Part of a small language model's weights.
Size: 11 layers, width 448, 7 heads of 64, MLP 1792 tanh GELU, vocabulary 7128, 32.9M parameters.
Each number is 128 + 32 x the weight over the matrix's rms, rounded and kept within 0 to 255. Layers, rows and columns count from 0. Numbers have three digits each.

# layer 7 MLP down (transposed), 1792x448, rms 0.0773, rows 438-500, columns 336-447
141109086185154115124140115155152171122133080096175122147105143131139139121097090128113135109104107106152169115100060116162121101099158141108112096126179132181125105065147138123161176122104141149112127131096096129106100128123080104127167143124174196144166092119142189133111152122138140138164105150133132171115130124073187093108121136078
154108116148094170104174133118145146156128105127191110094134144091170098126098130136132082189057120108126088075149085132155178140071097076105137159135166123091094162142100105197141168119128098170141115115121085061095143184118138122111141125152097186121151072132128113092120080133113127130139098081113116202176135109159115123100101152132
158062121092135132074153152109140125144154146158171133147159068139128146110117128147109070088103175096139164135096110078163080120066124156179116114171138148134120130098177158127138171098164094149089157117098161122117119143155142170098164125165123159097134098076111098143124128139088139135159131118091080133129141083158093144132098065080
132141164163107148186112142099135077111109154159144165126137171127126171126148124100115111106105139090100093144179113079139169128121145115109092103161094133125092106117124068124157139202116206080198120099095088175178069146157160075118097113093156173143096111164177186140072143093158077132149130080127088090145175053119115105146174171047
091140149138152127157153129071132137197134095125126116124106106091145170130143133115100176132138153128126145122115149075152130176091108080083150088175096103178165124093175170178143118134130118118094163134098111094071104130085153115155129091159117118094128173088089160160159079104111156086096098080103077164146141105188143123163132130136
167156089105146120090188106064119107128088112129146106086064100114183146096102107135147059045097152148129134123111115109067119098120082107058148043102090113118112168111148166139165178126135081039121051108100182142093147075144116167144138124126147068151149108163080081180166161098156148044089115083132143132151144138158229151073156126082
153079152129160157081147114116115141109110115105124113102134122104166193135089160077175001062126166173139130160123125124119113090177124116126112208161139069121086062092141124138155152122144129125170102108094149165136117066179124144142124062136118123057216111177087130161138138072169132155140102068117068085116077123094110100110169115116
131141120124181088119158117149174132098097099108163145117115094212162075143136089083115128190156082189166090125110125114122127169132154103199144069087067113114128142119115136120108154202181119146142157106119143068111153153173157127137062146153108139146065163137141086159097123064177103113109115184161143131138113142123090174123142138121
131145079124113203149087116125062071184155170160094165107140139135130140105104160137176160144092153131151122167125152176072111170138129153140129123122156124178181118098097142123116119179113122128111189136160169095136118098113142087139125159110134109091142103183124085095156211099126119133163150110124175144143077132092110111100139105113
153078155146099051198121138182200100054084200128065064159147132106104071092131174094132118143130150089142155160068133149099188156117107131190105127102154163131140099166116110124112092132116139122117150169102231085068127144141105136159102088118135100129109114139108203041193136118111134123158136165090090170138147161116120131151113171110
105145130102197120152171150083165119182131100147140106160196124151188046090108124110128143049146072113149116104133139152140116101090135149069145103110148124150144061133150031150191116138082134198119169137097117132165180167161159127133086064064118064104107088161092195161083118112060135184079085090152101146084135095104151168109149103111
180140146100134087111105114191126144104141135140139108145162146120149117138141092111169159161138160126138122153082132125106125104140104161103182104115132182161122157071099091158119098093158173174097179105132123157098136127155135128112146170157201071128132114097151174158036075114114133157115165134102115141145125101157144138190104100118
143138191177091100078165100131149162091117075114095116181126095176122116097140116143103146172127144068124078119119118127163113164142120098141125130113109125153133170109063141103127146080116171153161097072087080184102101149150058139067091175145109142119093163087169169135066089143078179156130108156115132101134141081123135172166143123121
152106141089082060139158166148119085200166181149128104089196084151067146122102116070134164195144125115098124152118162133152166154122167131106177143135170155089139111151061107114120124142139154127139127106180063116148096108141120123117128073088140177126144152126082157132120150097104097122124156131142137120126086121120083129154145121120
182172146125112121117124076141132158166121127123177162161132082109150112060096118165146137094099145134056115097113144150165109152177135147114147122081109168185046151138176149156118118175124153102118143151101152142129067115161076139120116177144104098133171093172139092120139113183170111122158110147116144184115174069098111103094125129137
095175122032140186137157139142110159141094149177161157115105106099091071116189095097130088111092124152072078157156103100159085035126150167135094143158106105168164141164139135097165043077133142125145112118132234117139113184126115211114138116182110129136140197072147115104101127197082104110098144135129069086121122091134094139151096099145
134154171114098167109122127124102094109101138153116099130132127114167118123134172137147131100162111120164176115126163085106099121174111117142125118091143115131119159125121138096157218152167155143152088138105167131173135137131169133125157187149128079125076196114119172111077160142110139152108147162154104101086115116081075137098122094134
135111108087158139071134099089083126150160129076141125195123084082095180182115122180096129136138136140112172132173178144106119114147160165125126105131138139068085108129077113174129124170119213096149184142079137148149150122086153126133085126230122100116106107230122115068079160136083139151062093148156143152179132177070141069113179074119
106094138089148068141111133113136155091109086087153117095095093148161109124116113204125089120149063186135151095175072042109110147173132147132046131153168130183079183150139116107151072153112076167099118150092135143113178096138104096065071114125136147103085162070136109135102119122164108116110108168114179119101154143169067150134095124100
115160104116129147125152166096119175136136169126134051143139127136144135135125143141178137125140121093126127131109123123150118140085115126124120159166078145169118130160148112114088170129204160141122139119130144128139121189145146204099131148144101119119134121181124126160102091115198180138088119096113115132154154163160096123126114168132
105174177138127102181152153060203119114145168104125122160116084148096100131136130154144119100164098112158096162152105109105122159109184138113153125065120154119081096145139091102083216103137172109188117132084099145167089091101127156165132167154109143111086095141154121093179154179176152096112118180191120129158157173074145153115102114221
125153147144144131127113146088178139118107099097161123187068125154145136208147097123126108137104122099113128116080122098098077087080071105138115062183086112092147093126127097095078168086161085167080128157113107094113148144132190114140053111106102141157146115146137123132111118126130152113115135155136129071142144138109114139114088113116
109154142125222133123143147087106197172131125116133121090194144084106114138125090095129120103091082107116152107160093066108102121126130187124132097078143104145144133177166119131109132140125148066105142129144107157168120172124114191100147157098163109132131169134142109167103206090129147099153120105116123156149142179089115155081135065165
144153121157193179138102161108129163105135128124214126133132056111144153106146146156150098137076067132094084117137157128124119123101134134138057159164133059143085137130123067091107158102142088111134055126138141160105184140105108196174127123088116131054176084151185124145117150122146153125134119157161159173160141129163098124114154120138
150130135079202101125180175109137123219136114052079161146150168101132178149065086193083145087120109103161165115186115146118125151131152106094117076124083105201138175097134101100075115174107129195136139128128177170167184155085064180127086159140144100160142168196079129136130160123136143136157165141214120126126084108149171092184071208131
111146155056182185117092101118146159144193115144074130140139097114150152125124152116103106140111127122170162114142089118166116136137162128077160190113098066062110121119112099134122174149138096074139117113088122124131111085171130097063090173115123118196183088111174122151152130141150174109181152122067126137106126128186101080132116129109
090110103119105106141174120121108164194138145129125186138138130126147084141075138108057147116145108096150208105150119124057115196117093179136090088137139166150128075167111161162154065128079191146100099137150140138131108130150110046102082134144136123121149077134099075093192170153093142096093104157132063122082142154118052124140143109148
163116103064150142122115107119111132131140090073145166151121129111138070178152145102138156084104090067212172116140130141167127135098158094094102145136126174154123111142139150062135194129155143118170140094155147107139172097097143176098123097162131098175139108104161122122088086119121134093150082116123120076067119138089129107098114122089
144171130124027154108145128114155195151139117114072099152114131135077141099160120130103168154097094092103128111074137194198041086137144076131136104119196160144150085153097134120127156171149115178120103166096131128129158166192108167119041146114148120130126104110083154117109110145169120093111178103110150198104126125086112107148120193136
107152165118124077124057145161147154088160104120112144133143188159113141126093085100105190161120102150155146143089118122088084064200071103135137112120122091181182124159123128167104123097110116122074074152075127188057112134119197079132118085111098207150191120159144160153216123119211163160144131095083138174148063153153126056186131115075
102146139092058134149098139078144074072136127139110104153141100084159165060155126072068169135106194099087156235088116116148149191145149141123136147132158172184136096160096141162076073088146070163138113123071147129076127081133136166077148146076206122122158125067158166065125143182128172131177098080128103158099121144102125092150135067097
093179126150115104120125121166162185115087091177123081123041176107133091150140122173111055170175148164168119137093140096143127067161137144183141165121220190138151089146175083115151131116091155155130198101185137117149068110176126093110173130176106137134139125134078175107128080162157090255119130090099123070125083207126155106111168153196
048082097183066079110088146132074059007139128110116152120125157114086169133100076115079088137131146171092134148125180077168140060082148097185085191103158160153085155176127159117135183154069139145136094118154125095152163189145153144096120112107140111126172090143137104136107120090085125141121094082126110157164109143093107171077192236106
160085105143144097186143129119147127137048151125146150145140103142138131141149122204166120136130130125090146131096067132115137131210075148114141140185110122171113133102130113160132129110117143175130164182119099110133165084115091111128123117124103076124132142116180102191141132079211112131165132112090137153122047092087102166103123205132
157168112079143095166103145168178091111147099104135084096082120174151138116184160119166160106129071158137135100147172139152102092139166103120171142136128102133099149069047164116092126147151104134106083171112180123147120151128180129121116151122114075086124158164123185154041126106081092107092139115090109155146109113150133144151086118132
159143139132083157132104136077200121029129085149143111105153187134083155113113148126138225115118128165087128199146144150140147039139175146121134163080161132118163127128066150081137087090158125077146122152168154125148113134114106093128137165168113190101087141126074143222102103064183092087096115127120158082111134054164150103115130115113
136163117163087122084161133167122133199163088133088102140147131133123166068131093131105103131130115114106104067152118078110113105100128140157078137124142197113059104124141140130113179158130103128125121139105186131149162119114074137104116122164109157159188111121172120120170089154136122192148153114092119130096151177096082167116150134144
116138093159136118089163160155173169152082143134099115225070121135111167165071149157139141179153139127132112070130131156185072063172143155121152148132136132076126181072122086133116137167124170139100119117119124144107133127149147133113129097168171155151159157146087162118136092048152153137132188076154069113140131125127127111141088081164
133148115113162115172132180102080117173093124145105131131108134121075114160073089153147118152123170101110111096122128099143130079136151192073140097103103072160132156076107135109129115110195130111142113215104137121141140094124130155073133142043151118161082126162167105166159190141129204084113151172072126140137144164125131133172180123150
114172120170126082070070116179110077131107182091126130184130118135114149134185155094119143137129084169153076157152131130063076093138152076153171099118126125187136144130086134097086065154142140217105096136167079145152188150164110143102137141202127146170121156103138082161135128143128067159132197091104130176133127172110135117118165044150
117104074121124148130171145163118101105110135107131054087114095083136116161130080095166161130188086135161158123143083108112113101166088115157095151120150160076183114151137139125149118059120165133120165129173085102108079171069195091125066119162138093181154124112193066174129159138117090082127095095149111140132087140178119068116151109139
146152114125117098069132145105101105200105125104133151162128106181133126139141122116131135071119103056184138066163149084160145112173092173161186113159093054219106138159144157140133155126146133158158105099155163148111118116156123104123175078142158114166088156094116178138121188109145087184174169114159096137161123134125116150103110138123
107081166113149126131161132086133138130107133120192169159188119181149099174132155150112153113130149174153141165093129103220133092127131192124173166136093170132153145214078155148140141180170157105114205171086121116079125113149091138150127094066102160167178154159105153108056100119086159150153164148126177091149121115112171093170176105143
099138085142134134130159119158158153154145124080077121132117137152119178126101155131188108128141133120167100099143156114201148107130132124133157151170115151128130077127180209110137137123163133160127158124131132081099172165113096086160066133163156112140188140164151095170177134097115132096129124101088152079087132151140051077150146170108
059125102131161114093122126135143107153153168168146130192198099133159149158119139192093139125154159173155150075113111161127185135155162130101159063144145137141086152109155147117121151177037119139070157167084158108076135114114117114149082160124034132161092098159163075119110126086092140163128121125146148161105144140161105138109094168100
142169093180102131103157152158154137168081163133202109114183156153183112117152098083088139099141205118161102176098163133129112099087147117086114089121168094157116197104110167145143088159132156138103129148132143087117153148134137106148195105162121142070122113174124169135141118110114137175142117136129122155134117163205114097120162149164
091140111154133159140082131097090173132161099164147155099177129203110151069082107114101115091152136137117088136087130186111222121083136105101109149133152117126113186081099163116220089159106086115121127127149137100139100102101127156104087129126129145103158104088140130169118097126167106191090141130108172081123146107079137095105124106148
087141138180137121074171160153148144084122126150037157133126118181163046137112171096101096139127090126122094135136120151115104176125170131160155118099156139158134106155125108127132156124137092083135140158177137109113122127127117133123086126098106138121073176132166161115127151147133092144158116061112172168122125108098131123122166129147
141150116147097131134131145117133107167136138097056142120118107128151129148117135121106134165167110115113147148106101058123100158130133131102118072147095115122061136150125157140155075128124122124084125105142171073109110142111075152141126115137070112081165148122101085138118116150125103113153119120097113109152136151177175168151179103120
110064144154117125172118171122097147208146131140130147113140109113127147186109148159099087151102116139102146092148044156099129103199174141119095131082119155157165121085141165145157172143124103162199154109132095132103092157099152116163150145113166128129104044169085191140083054114189135136199074113117181077136143123114118153068109130199
114166093154134124109156179127097128149145178118128113128139128170159185172173094133102138056083122123133154098166146123107134082090123098119098150093123141136126139149137127122128082141110141172103145146127143143128109139162098148077178109127096185086123195139117153106172141104144118159141162124151152107099127117138125075108107153188
144167163204136064141084120129109092124138152110135132092152152111152174147119198124113134151107112125154132128123162149111160118105185137101088088179044130157142128089130069122099193181125153186122110118120155131128105142095175113088092119131060117145164107107093130102215120077055087157085121134092133165107158120100092085061110082103
097140114165113117155091125153148143194069136092111131133131107158130129099133117109040086120180122161147153148091142191147136116128085232131143148106061168090161119105124194109191124137179116135119071093128122125117097095138164141113119159162227119088153144137091057130100165149175112121122144077126090152114110076140168155154189111131
145134156088132128146104114189091085141140138127146143159153134141128143159189134124212086117154118182174168117173136061109106133114185090170110181128119066118067135120083143081158136047131132105030128093137127083107114117197105165164188103130125116111084153122133156121120148159126162165115138132164151126137120101173100117116210140154
110137146161084141125118062160108111150066153159114151157163111153087148118176130112121171170142142166089120146100077139134137093148164114118132107075162160116123126127077070122152140095165088114163108084156138137149089126071143073194169127172119141131150124124113137110131152150112164178127125124060108183161105186182080069128144179095
055137099104131165137121037095096144149145088162079137116131183127149084133131123123119140107100137157126131187107101125140152138219128161080133129117113181134131122081081173137136145105117139148149137092124099080132147113157159133153056124116065136151078151131132113096129125106077159126122110107189150193107133144096158102089107070103
148125104160123096124174164108103138122103135163113140178188144110117131122103164116110124143122185124103085089131149199119107153144121166096092082152072155124057119126149094134120108144135109090112146099140128099199123200126131154119155139136134174090170080191107111137095130116084151136115086000159109133162099155113141161144145071179
129139111181096154095065136190132143142120146154135138132137152126172122133157078157122145144150148146134115119177126122098158155127114099097133150098110089107181151150072088118159128145107082099119093117138107161143064160085119166103088160105111107168150111153100168168178155102131126159098128076109156154118141131116099134112131130132
129185143099099130114185071157112105091131127096155117160131172057147163177130108092102145145124157165164141150107096132131175105143142172113126114150141143147155140130115086131118128135171158115112132176115133158146185149075168146104099120173133124189130110094117124111142076200153112145095124104130180143102116152096059086094137115142
111106135109117155096168099088096104150168164095127095071077094105111088141111153144141107125094103152066128133055148154113169137124063111126110135092116158090091142122112143162079157128097094071175200118126134116173124171121175138123143128147094134098114142116122146184161148110118150113141076189166097088131113114121149133185099180160
065115083112118143132105139103124169122116151048099177097149170089089126104129085169105108115118159106111078099097144196102112188127149091104126149115138091095114078140103140089160145113144118154154099149088102133175127162189143147153107083166116159053138149093104133111101201185158079119099129138102132091111071175167183138153092147159
064112138104152137152159133155162148219134102088171138084110144130140111125112129097097090118101139143126134130145109139089100151096128168057142109106142144181075125132119150098149119109096134149122136164084128156160135161167133073161117141126157196168145129157144125138105135143127154108115096119152115112198154099141141123139116137215
144140116092158115150079092161090116141150164107124165191151113083080080152053133183097105098157147129121152134107097143128126161103206138150097057151101143166105081111129108086163157132140133139127062179057135084147135128106112129141165220158140116136142144090170103149169129143095122134161120149101140075101134141100141127103113145150
# layer 7 MLP up, 1792x448, rms 0.285, rows 439-500, columns 336-447
120145167099169112140078104115107148174172130182067118139135140167172096031075105084144126153101185084143104119107124131109135197077043157138167122110126104124114174169112069173057105137164132171106196131155091149142166171146166150127150215179174127162128084177147128092105135125077134179124131088147131144122155128164084110127149114131
140131153084115164147165099151166110148157099098140151172112064084081073145085116085074085135063163141061135150111147154196127119130121112136146165151079097083110156192190123178115138067131163070144127059116119142149133114125130138130139158106161141126114119098164155121126100202154157143140101158161141080109135137144092137134131171145
173166162110085168106111127125068131084141155108155063133103167104048135074156123124129125135084110097121116102139123111164093103135167153188141111145093135098191071136177096127150121110138127131164087138151121138148117140151069164103179102146137150173118143072103215100110139157126074154126188197146172124143126140165068151136218171077
130119099141137119192165069094092113079099097144128090136150105102154104142202086072166156203149036097140081170118044155118100135120177100125170117080080123066121181137101151167060090134151122077126171152113155094085098091175156140141184088112149161173095130081109150133157149101117131100126129142112089162143158114114105137081093102122
083123090087160130142126162106098103143113120160065144076142109115163173109136120156148146068104088046127109194035195135123111096108087045085140125117087067132165136142188098125152071166173052162108058144159163109084129093140086133065115109075098148172131143157141154221181135158113132110097130076164111189199138081132142155118129117110
149130127056076186154076120099086152090125138196128134060108128114149130087151096180044087117120100103123191139115115070155157113105192149112178165127102165159152116126123161158103182127093127114101148120129154123070090131110152151058129143108161107111111137131181093117134086135156215196123101110099149164162147149138133128159077097144
147140135117097119117142181160169046135107097182130094111126135143094122101099141105090149090123147060150116110121075115147114129108125186138086124103080118131121159105098103135137095167087123089167131105090104125116126090112089115138167120105133148099110127091103138130098039108170115079150112165160067102110132094087121089126143177188
130175100144084115091144161144076133137113155112111144188091094155151161155138080139118063112101127126153202113136154102141149103126186090079107161061117129135099167175130137121183102155069117181156175129147119114097150139116131171117143135151119098160181142210073087128086168120122123126101076176173096160139120158122155100103166149119
130034188093129159158064130131155109121106122103134134158150145128105188101177180111139094113111141065119126143153225146116184125126162152087124079082065085124097136117094135136126112134120150115123165091103152106130146142087170135213174151138078122097162115112125160109129167125126074179150151115108104120103136088192077130142070117119
114121057153191175109140181065145137127073133116155125096179084125116105141141118129186063145130098104151121135076102089120039092166156159124160077111118108146160149090114130164132147077123074134110162117100193197114169126139085127150130150135102090106134119076093112155153108212124142075099100121168107152097090193116165082144124220027
089154133200184144121117147166142134083165165153126094102149129092132144113191125184149143139097105130168122113131108133084114097123225116113108160173123112122157049184121133096135128140152071148167117167115178151134150124134108128097112198127103125137129150093118090174100171182127149119140089126088120197172137084164173137131096093047
110097099072146156138157104120145149065169131173174167157084164150103138110080142083141101153076141080108115176102120079166132121128082116082123166057136122129134187196145183115069156090087183113131147145132105094068111136149069125147066075159172120112156118077145079102099113138128139159104109108153170092120106100095111196226152134143
148133123102118132153148180063160114084119145182144133100055136083043115083059086081098095146132135093140117113151087153188111156154152131071104165161111139081177127119101167116141102125122149117097104142132136138141142101145165106147165105053083128105133127120122116187109113087172112129144170135122138102172121071172182106174122136121
124090139111142134172099176153165125107112118177168111068105175181160109099164089164099156102126159138190177127180099123121133132153172154136096069142151192138069164125128120167142133163086150120125142173122113154111092114155055077139092114123106137186097108092071114140128141119153086122115168131150157052036154096152123108152120145129
188156190084140172126145066126077087137070161089140175097087153154108191143091122133146120153155189076162104095153141135092106095105111177171122120114125121134129162122130098162126140046116200173131109106143138099123119111118130123194093096159184151156152134050180123128103134138098150110149135169125091129111125092137010142080181094137
107153126133168067090102141130131139109136148081122119088140151133155034090138082141157151137067117181093109125120063142138131125115157097163119126156148107145117099134122126118190122092103118131085116113096120115110068129133117151156114114119145149136121170075115092153171180116134118120108087144091098134108135101168108162101140169103
151152085131108149077104116106096081162117090080160132177171120116126110128119086145117201119115131070080161134156125123141096083166154147125158172091154118146071173100030169188154135067157115220131121130130211207152146131094042123146124082075147164170146128175180159103125152142083094163150111205100137138086137112103104176161113142129
142185140177109171151055132113132144108138126100126166128176128148102155131086228161136180135138164174153183141068179126136076151118160206147188138135097145133142130122122144128143166089168112101107107082093106135098110155176113121077188126179146134104100123129122203111120122171110200184170103154173151136105136120138177133117102125086
114099167178138106170182149086111162088143127115060175207153116147095117128152137115123073192129155090069142112224160093136142091125178161144117132137077128149177189105146098118111107151096086088121135081105093132122168124122123042137119167170134104126117144148132105105127073082122167086135147149094147153106159080114082124089108123091
130125091035132181205139130141128059149103113085158161165122178138140103124183092127103084163097116073199217100071107211120137139174141097161171115118138157157099136153090144130099105121132115102135151151088140093101147112214130116172182119173129163157123084154124135128089155127165138098069120141078168170155141158089196146093107111101
138125177093103159137188115107165090164169122113126124079146094095159113130169107153120121136111161131117140103102154153096073106141097102086124114141115113113113144108143101086147091102138094225121139170125165146122126120188088159152092118102145102172107113098112154171101211153114161112105237088103129156134124077091086128143161134109
089085112172075118115123145104119102126137092152151103153141122086135106153101145130117173121181130151145154109127142122216119172107087147193114100129135125148141129125150125111166101204118132130120123146138110089112142156136103135189107129123102106103113125137103138130143145091112155125135195129169137121063118108108091107098166111153
158070143076115098093160168127137145138070130102113104109126105150167055130183132159159098165131149206129051142159120155100089168106138133146132127124101079098063175199144135083133124075166126125114149166133132099100123100134133104121232133133129152126076151110129134116173116136135097123117144128110115108161123144113152154111100108174
027116104049070118116096132130135186151108145073196106060123152164079118161146078117148142144093120069203124081183152142130164069131130117151089127159172095111097161127094082186135137131141083072167146027118135104101084125139131126120135157081159126146130159203146108173141123120096146105154113135184168160084155096155127153175115154125
103052170171091166081167117180124155125088176112097166085216120130156133136139130091142117103118150184136160110143124125112149090125135080118136121125138144120101090156080103095107160124171161095141112104074115122175107167124149111134151135208129164128175160149097179143054109049124142163152135130155152135112112162107155132159131176119
136108134078170095071164145140154151140114093136103115163069175125147149142125084096120123071113118081169117095140081136114099122139113144107091079148127101109162154062110093145176111156124147157140093114122185083149108114150074094143124149098056080111089132131197094085192137107151142132088156126161131117081156128081082115075165103139
157139122069144143085126131093069084166160126078157100182108175101160069175150079102149170134095089178155133189128080149134191140097125081061144171160151104118136119140116127160078096182111125189174169057167196186105124092131139135133103104108132120091114199147085114123166073155073094177184138080055104129098136125154113112151119154113
098158165107112162134131138185103179145050160132124137117100132131100151125151144094139144111125173136101093088119103134134101074131105105096135130126133167118105150136145071104103135138099103140109115096129206098053117167126117080130073097192189191124123148179122073081162112098128146104105186147149152090127204146094105114161066167158
201128109070210117109069175106122141102124107143172129113104145149106117117106086125084133089115093162155138152169137176120061163100070139171145131062179144134143108117150112154084110114062094147117105117127110155106104124124169167179205108118114114103166148111125147122148136137100122138153110120145117119086102149203102097128112167084
120116137086134085123115206158159058175145143098135153169052170158141082073092130080109064111134174154156149189136091079207146154148154100097120163128097105076072089147151123180159116164098149112107117122120159178119102124055105182093153093106151085144183111143153113113113106131111149134172146068141139093167094116183098077150150189099
101074154122161154185155134124165127102111145135126079141080182103144134106124153178130104107115166124130095099098104185189024099126104115127124131128083129155120090162125091095134133149120079093136096153164155114156136088134181120118150154095113163109090130143113138097138107170152103158139176164136198134062137160128119172133085165125
123114139186127175102095134109102127044135186104130077094195166101146145104104067032080173087066127145125096139128156119116086158070098202130123152144109129127142067130106094131062098186131110155081128091156148186051147136164129110128146152093111129131097116164176168147145141106108103140156102124142106164156158092145129156151154198135
161138127146132039079153132103079119122042137105147115132120157121102122119101169111151112100133157118166103104104129180136116130153117076131203178125079098156096124103135131069066118103100151131096178139179138059117116113094103127080094024160120173096116159158135162121154181138062081180100115106119115130126194106172098126143154143142
066197124118148129109131142145144111139089099113182120084127150161124141194085101088147125105107171148065176128096118174118160093119126088123166153170147143091145146124062098106111137070131169138115077051144165122162129090140119139130061107163162114144117148105161123142138107145101115143110124106134107093179090131122095099109146126100
122171077090153172098081177078125084065139154158141134119130111130157153085187213073148104174128129132093111145076161115078134063146056166132152145176147107093124138131125167176086155126119082139176150175173124160151113080100117114162170129122154133169071152168090148110127126149117154118083090127127208104078163127101084125142123135088
147100173143094118108109094091093098099112113115092064184152110125089114146150157189121121162099167120056083103096122211121116115119080114122143160113124140212103139115114073155127148094142117112116107167156140130075144120133135108114150161118112109154151135095091119147133112151188133143136130091143171114137088146111121142119104155131
142178082166174130153128164104079144141144154103121134115221145136101131063105127166142143165086125115152162138108151057091117103110143063130136084116067109156117128173092135137118148133090084102108096078142216106137057158112094121111166164116131126120097154139168100137105113118165113149106126108069139180111137058074126174118083112128
087072097118115134172154175123131130165157126126155105116156119131160102135135209159166172069134127113122101080132106095120164153202169084042206168138112106182105124136162151140111112128063129151105126113149058193178154132133118187125068068092107060166108121116104106134166077165200088098162155162161078148108098118133133148154126182129
091138153154105152116126179106134127134119095127162180140172123063126115115132149119132176134146092115120091102133214103175129161139175047185133084098101127085142134111188092165102094149141142133121148122095158100110171184208139103113144137096104122117072172096080101064067153107173131123157159140085155186162070117073072128144130124112
143091169131145117125149114099120114163181125128154103210079144100181153146148134093164075148113103135103088110149135137076129116129125057130115172127133109163125116185074124156183136125113158160088113157093109145104126106116110117204118178124145123152083123087130077086106107168121144138108180106103154156201134179105163130135113094111
174088131139129133193145118079109133199174149122097109165100144109101117153137140147087138179185130124121149175126120156111146115169155149194120180143162135119135126133175172141165105097106121103097071105140149097113165104144109101063078112135149185165106049074151115131112151160148078083080153110182130121190134156123157110148143128116
135150101105148101151151151091118136107145129117158171140158148146090122154156104150135176110173121200179177167131074149155148117168139114128110099140164125133117137123120124121091076109176088115115171174110130121153069198233084126150137030088143121136133188167114137129075040108113166112107166150148167093159152150118152107124137163142
136116136178132122150198147044127155163158158132141135102128156116099082145141166171123158152147128163154103097111145101111118135124102112174170102153119086118133150082153159083123149115113161143136162186088061102169167117150135069130136129122147145177121135101071157110056105186069127114053110106153104129128142138150099074160183149118
113104063155115089159155151129139121137141106140090150090108169084117133096175155144101126165162128104115132086120100131128143112037130206136130116151086118112088088099172133127129087098089165174058096126147126062124141108159130116115195130150108146137075122044139122129146101218089159100159153083178114095168187098116172106128155156114
174148130149139065119099158152130074154160133095103110138127142134165140135125145187167104102129124122149136108113169096087111154136190216157166107143113153077094146127116149117105144186102127126134153127136109127161157133141126077162157089082079144125118086136135208101144087144124122123173112155144096105126088087152095125164152145135
109210129115115117168087076080087115115096107115126124196091179135112140080161133118164100129076118105111136134092145153192121145171051158073154133146146112079133150099131126142058093123196076145153113119140046129150147115089084169091110119111174106149133158118109180177068104101110167153146178089130111189110157151143089073149049103094
113116138154162121089126124166095184180123165126173155117172155100164101167169125149130169128123149100130138098131163106155107099088074106082090139096078101172102159160100181120196094098106166166146094113088125080123127143098207132062107183185160098145134139161118154047122107096132192161163120148137067135128121107107102149094134175142
124154128114181103135117135095127117104113161074150141144126151105085104126145124132185203123142174107135179104151136135141147144153131092110104118105138096145156152166116153129171108172154103201210142090123120159136057100132165119137111154114141139119105125120119150213131126153058085184067181147159118147101143085150082124146121156115
114078154126169139161149156180140131118175110108145151095135139114149150170135121099160163143086084157113129109131014104116130115199156091078109082096115103178130062144145120097112124153160150109147102114161079157142094099156187118141073121147097106096136183140163099165129098142137143140126098126119140152157112138089193150097096195129
125085158049148109150128097102119131100139127132099175090151184166158086142161094136167163105072121150170183087173117137112145126115127070095101146075157100148133095117113147136159143113147155106115129135104126135131178109142115145169103127141161108160132164094089114098171136118110132104126161158117140129111130140113092136142142136100
139134099136135130065144145100086079167144098094102111122116102108111142109081163140154130092107122173124097125191137162126153101073142060202114121112080115107166140093170136145098131176152113122153137131105130211103164150137172101114146103145055165172134112120155127119092130070084059133093093133131110138086123165126109085139187141147
102187130089138167122131142181111160125079095121137119165162121159071147158111092133118117145124191115090110092060122176143141124130088074122185129199083132056133108135169165162122137112174173115058088127117088148179089091158078106126123139168146157157193107114173108073141129200111075116122194166115093146119114125138108185154130110111
106068156107132128114098139137137133144130085122122051170141184118102123139139107113130127085141098200144123155126110130186134101113153081139133120099072158153096159150082152157140084120063155128075166137179138132111117130150126159089130089105086139098085154147133110130160132127087099141147198177116153127096123130131164132101115119173
156063066156115149171162199064082087114124122095093146081171121163114208125153155126143198135103144109120138193074144153125104117091115124142148163104164085118135134145135148062138072128096121090090111152128125092155129138155071156141123156192141173086121137118109115152122117201189079162139154116142038121090156100092159123143142160113
130154127120075084092175112105141148122107098157154161159141111138134105090078088163118135135131138110108108133136169129132120148148116160130067179079171140095154155096137122178120121130170158098067178100118131134112157119144159078155090178126095089129151130144130084116187133116096161198080151069154137154155126148162109121128157123119
153152131106160152097097101201174164146192112092123137125133115070109092139129157139131197086168125201127157154104146137149122115174151115151089191100095127133123101128150145062103121188132170064080091114119115130178098189122104096139128093124131183072160121124100100105118098142132138181151132169109152032133150121114177123090158132090
092111066141104134094033174157057119144112084151124152186167171083102131152130138155176168101126163193134210189083057125131110138125147138124140138120109146090179158126057127113155164127113190137159113162118108171106108133132188106114099107132157105143174122159064140185144142134122126120119074121153139180103169180113143201128143156094
165118157113136182131112155121160155074138054154095100209076145064158124108155156117083136157068159110083104157129109163179178148129156125075161098153105113158125118192098127169090120148103131143166112176055134142122139149104093046112051121138190123089163136156147124160134166089153147145142130104107137135104158143171142138104113134185
157103103139151160151108140107105113111116143141166158115119142138079121150156121091105137136111127136130154111139164193063154106101098182166173128158122163078160114129057095152142096091126135122090135129089131170158145131140150146137187096066147150109149129121132127121152121146075152157146163173144085170121121115178122144189111162104
072136109051140128173165125140094168174139131125122060091122129111067167130120107137119103079190134165137043112155124152112141175124092134138109127064113176135100113177146092158112104157167116124166123080129147155094107167165155141122137119124174110117169154127106107104123225174163108143081104147132168102157119204118151150159147200170
082171153141137121104111113157140099146083136158107179041154103165123161144154146117126073121164133104117124087142093131103085102160073095113121145100132126080112161220152127145122124098144167156106072134091100155141127069133082079161165168157141153205096145095148124139063134133097083142176171112122128172116094083142115122155117150111
093153125105096133076127119050071134087114102042137147186171190088093098137107088158133104140148093153135102161146114082121118148142203106130141078126099141149147153137103124142131165091077155110160072152131110109119137159116135114156120063146168167072130106111134044062078150090139156130123106084101146148163118127080166145128178090087